Weights of a small GPT-style language model, trained from scratch on English Wikipedia: 4 heads of 32.
Each number is 200 + 20 x the weight over its row's rms, rounded and kept within 0 to 999. Layers, rows and columns count from 0. The size before them is the row's rms in percent of the matrix's.

# down: layer 9 MLP down (transposed), 512x128, rms 0.273, rows 121-131, columns 64-127
# up: layer 9 MLP up, 512x128, rms 0.26, rows 122-131, columns 64-127
down121,107,195,189,176,231,221,206,210,201,212,216,198,220,194,186,181,201,224,195,195,208,187,232,218,215,217,169,200,216,197,192,219,178,204,209,213,201,202,223,203,217,206,202,190,214,176,247,179,223,202,192,237,207,200,178,233,208,167,219,214,205,180,174,227,197
up122,087,208,223,209,229,241,263,198,193,183,188,192,223,226,173,210,221,223,219,173,201,194,215,213,208,207,201,204,212,216,207,196,211,133,199,213,191,230,176,204,185,202,233,249,206,198,211,195,187,200,221,221,178,220,200,179,167,208,199,208,203,202,195,206,208
down122,098,182,196,186,187,189,183,220,179,179,209,191,177,174,230,197,193,209,204,219,209,234,182,221,202,165,209,218,180,207,200,184,197,201,208,207,172,184,209,193,217,221,190,175,188,182,209,207,168,174,181,225,204,208,182,175,199,180,197,196,191,205,207,162,228
up123,110,202,187,217,189,222,216,185,186,200,191,177,234,224,218,227,187,183,199,183,187,199,184,169,208,233,191,200,193,227,213,171,209,188,217,228,206,207,254,196,210,176,149,207,240,187,189,235,152,193,192,208,179,196,208,186,214,210,233,202,217,204,211,196,192
down123,116,165,207,228,192,197,183,204,205,234,208,167,220,219,193,256,207,182,225,170,196,166,257,204,181,235,181,224,167,190,219,183,192,201,182,201,189,190,202,188,215,187,161,208,214,178,218,202,200,217,193,186,220,165,194,206,188,220,235,175,208,193,200,189,179
up124,103,212,179,201,192,224,213,198,195,217,219,197,234,190,197,220,205,190,206,252,192,185,190,213,219,188,168,182,198,198,207,183,196,236,169,187,207,237,247,200,220,232,232,231,207,195,193,206,224,169,215,169,213,233,214,164,187,199,192,220,173,243,216,197,200
down124,112,189,233,205,190,185,204,190,224,192,195,214,209,213,196,192,190,200,212,185,244,210,208,198,186,177,233,202,208,193,206,190,215,184,250,214,205,160,168,198,206,189,182,153,224,222,216,219,178,239,180,212,177,173,188,244,238,208,176,189,223,175,189,192,191
up125,097,191,208,182,197,187,184,217,225,175,222,189,184,203,215,203,141,229,198,214,234,232,246,203,222,208,198,187,164,218,178,180,199,224,214,190,223,216,175,195,201,211,182,194,211,189,220,215,226,171,224,223,172,211,202,183,209,191,194,172,200,207,213,222,200
down125,090,221,162,231,219,199,194,180,211,158,182,223,225,217,191,178,231,230,195,174,200,154,194,202,202,202,206,213,189,185,224,195,201,193,225,162,207,226,206,242,210,192,216,212,184,182,204,230,182,170,225,184,200,175,173,202,197,185,188,205,211,202,226,180,194
up126,105,183,198,174,183,197,212,194,157,171,213,217,199,187,219,190,161,194,206,233,208,200,195,205,212,200,234,209,222,182,185,217,192,197,198,195,198,245,205,229,209,210,200,216,192,205,157,228,148,196,177,211,185,183,235,158,169,222,198,202,180,189,193,191,170
down126,108,212,179,256,195,205,192,168,227,200,230,218,180,213,217,189,232,198,212,203,203,206,204,191,164,207,195,181,169,198,202,234,201,230,186,207,188,197,161,205,185,211,180,194,232,205,228,221,204,179,166,196,205,208,184,209,189,217,194,216,191,189,190,190,214
up127,120,189,179,182,209,196,171,184,224,233,201,214,210,233,211,218,187,229,199,181,226,232,226,195,227,202,188,191,194,205,173,196,214,184,216,200,172,191,176,219,192,180,194,209,245,193,216,246,169,184,209,183,225,223,250,189,167,193,195,203,250,219,205,230,202
down127,127,185,190,226,216,203,178,198,214,208,218,214,236,221,219,190,213,223,178,170,212,217,208,190,217,191,200,219,198,225,174,190,211,190,219,192,195,216,153,218,165,214,208,186,201,181,202,220,187,220,199,172,226,215,180,206,160,206,186,213,227,225,204,209,189
up128,093,197,209,180,190,190,175,195,201,168,188,175,176,186,195,191,175,207,195,193,213,160,166,196,208,201,206,183,191,202,181,211,191,174,189,246,181,183,218,199,221,204,212,187,181,197,218,183,189,180,204,222,181,187,213,202,215,175,199,212,220,222,211,199,218
down128,096,216,197,185,210,176,175,189,179,232,209,145,221,180,222,197,192,196,228,201,203,216,205,197,198,203,228,204,216,232,205,223,198,193,189,174,180,242,204,194,218,192,199,201,176,195,166,211,230,226,189,190,191,226,182,203,181,219,217,209,201,227,200,195,218
up129,105,174,153,232,212,190,195,199,222,171,223,205,199,214,226,172,221,226,211,221,182,220,247,244,201,191,205,190,214,189,180,185,241,191,183,199,210,200,208,178,211,214,174,211,212,224,183,189,164,202,212,214,206,192,215,228,200,187,191,204,231,232,184,195,205
down129,113,175,187,193,189,165,239,165,198,196,221,217,226,201,228,208,213,200,194,225,190,190,206,172,185,156,223,191,201,201,197,238,212,232,193,223,206,242,220,189,199,217,154,213,173,200,199,193,151,199,179,208,169,225,224,188,213,212,177,210,197,208,226,236,213
up130,095,195,236,189,206,232,207,158,200,211,233,166,199,178,198,244,190,247,216,185,210,187,224,225,202,205,233,220,197,221,195,197,190,210,213,184,196,196,206,211,237,169,187,233,211,200,238,236,189,207,198,196,221,186,167,212,230,235,177,248,210,182,208,185,189
down130,098,196,173,200,160,169,199,169,174,220,194,169,202,201,187,226,200,196,194,237,184,189,201,220,199,205,209,174,198,204,223,179,204,203,207,223,200,224,211,188,199,202,181,214,179,225,203,210,215,237,207,177,207,190,188,200,189,196,172,193,211,232,184,192,212
up131,099,186,171,194,201,165,208,204,196,202,192,204,226,187,236,193,174,202,182,196,207,181,191,207,214,176,189,225,208,172,180,206,160,203,159,188,184,197,209,190,206,198,186,226,214,203,233,221,200,200,187,196,199,177,209,224,239,209,200,208,218,162,199,188,208
down131,093,262,196,184,171,196,223,182,222,230,212,223,189,234,164,188,198,196,172,215,176,190,214,183,174,204,210,194,214,199,208,228,214,173,207,193,226,213,200,216,209,179,190,166,232,200,161,171,172,185,194,199,177,215,193,225,235,197,191,165,205,213,206,199,173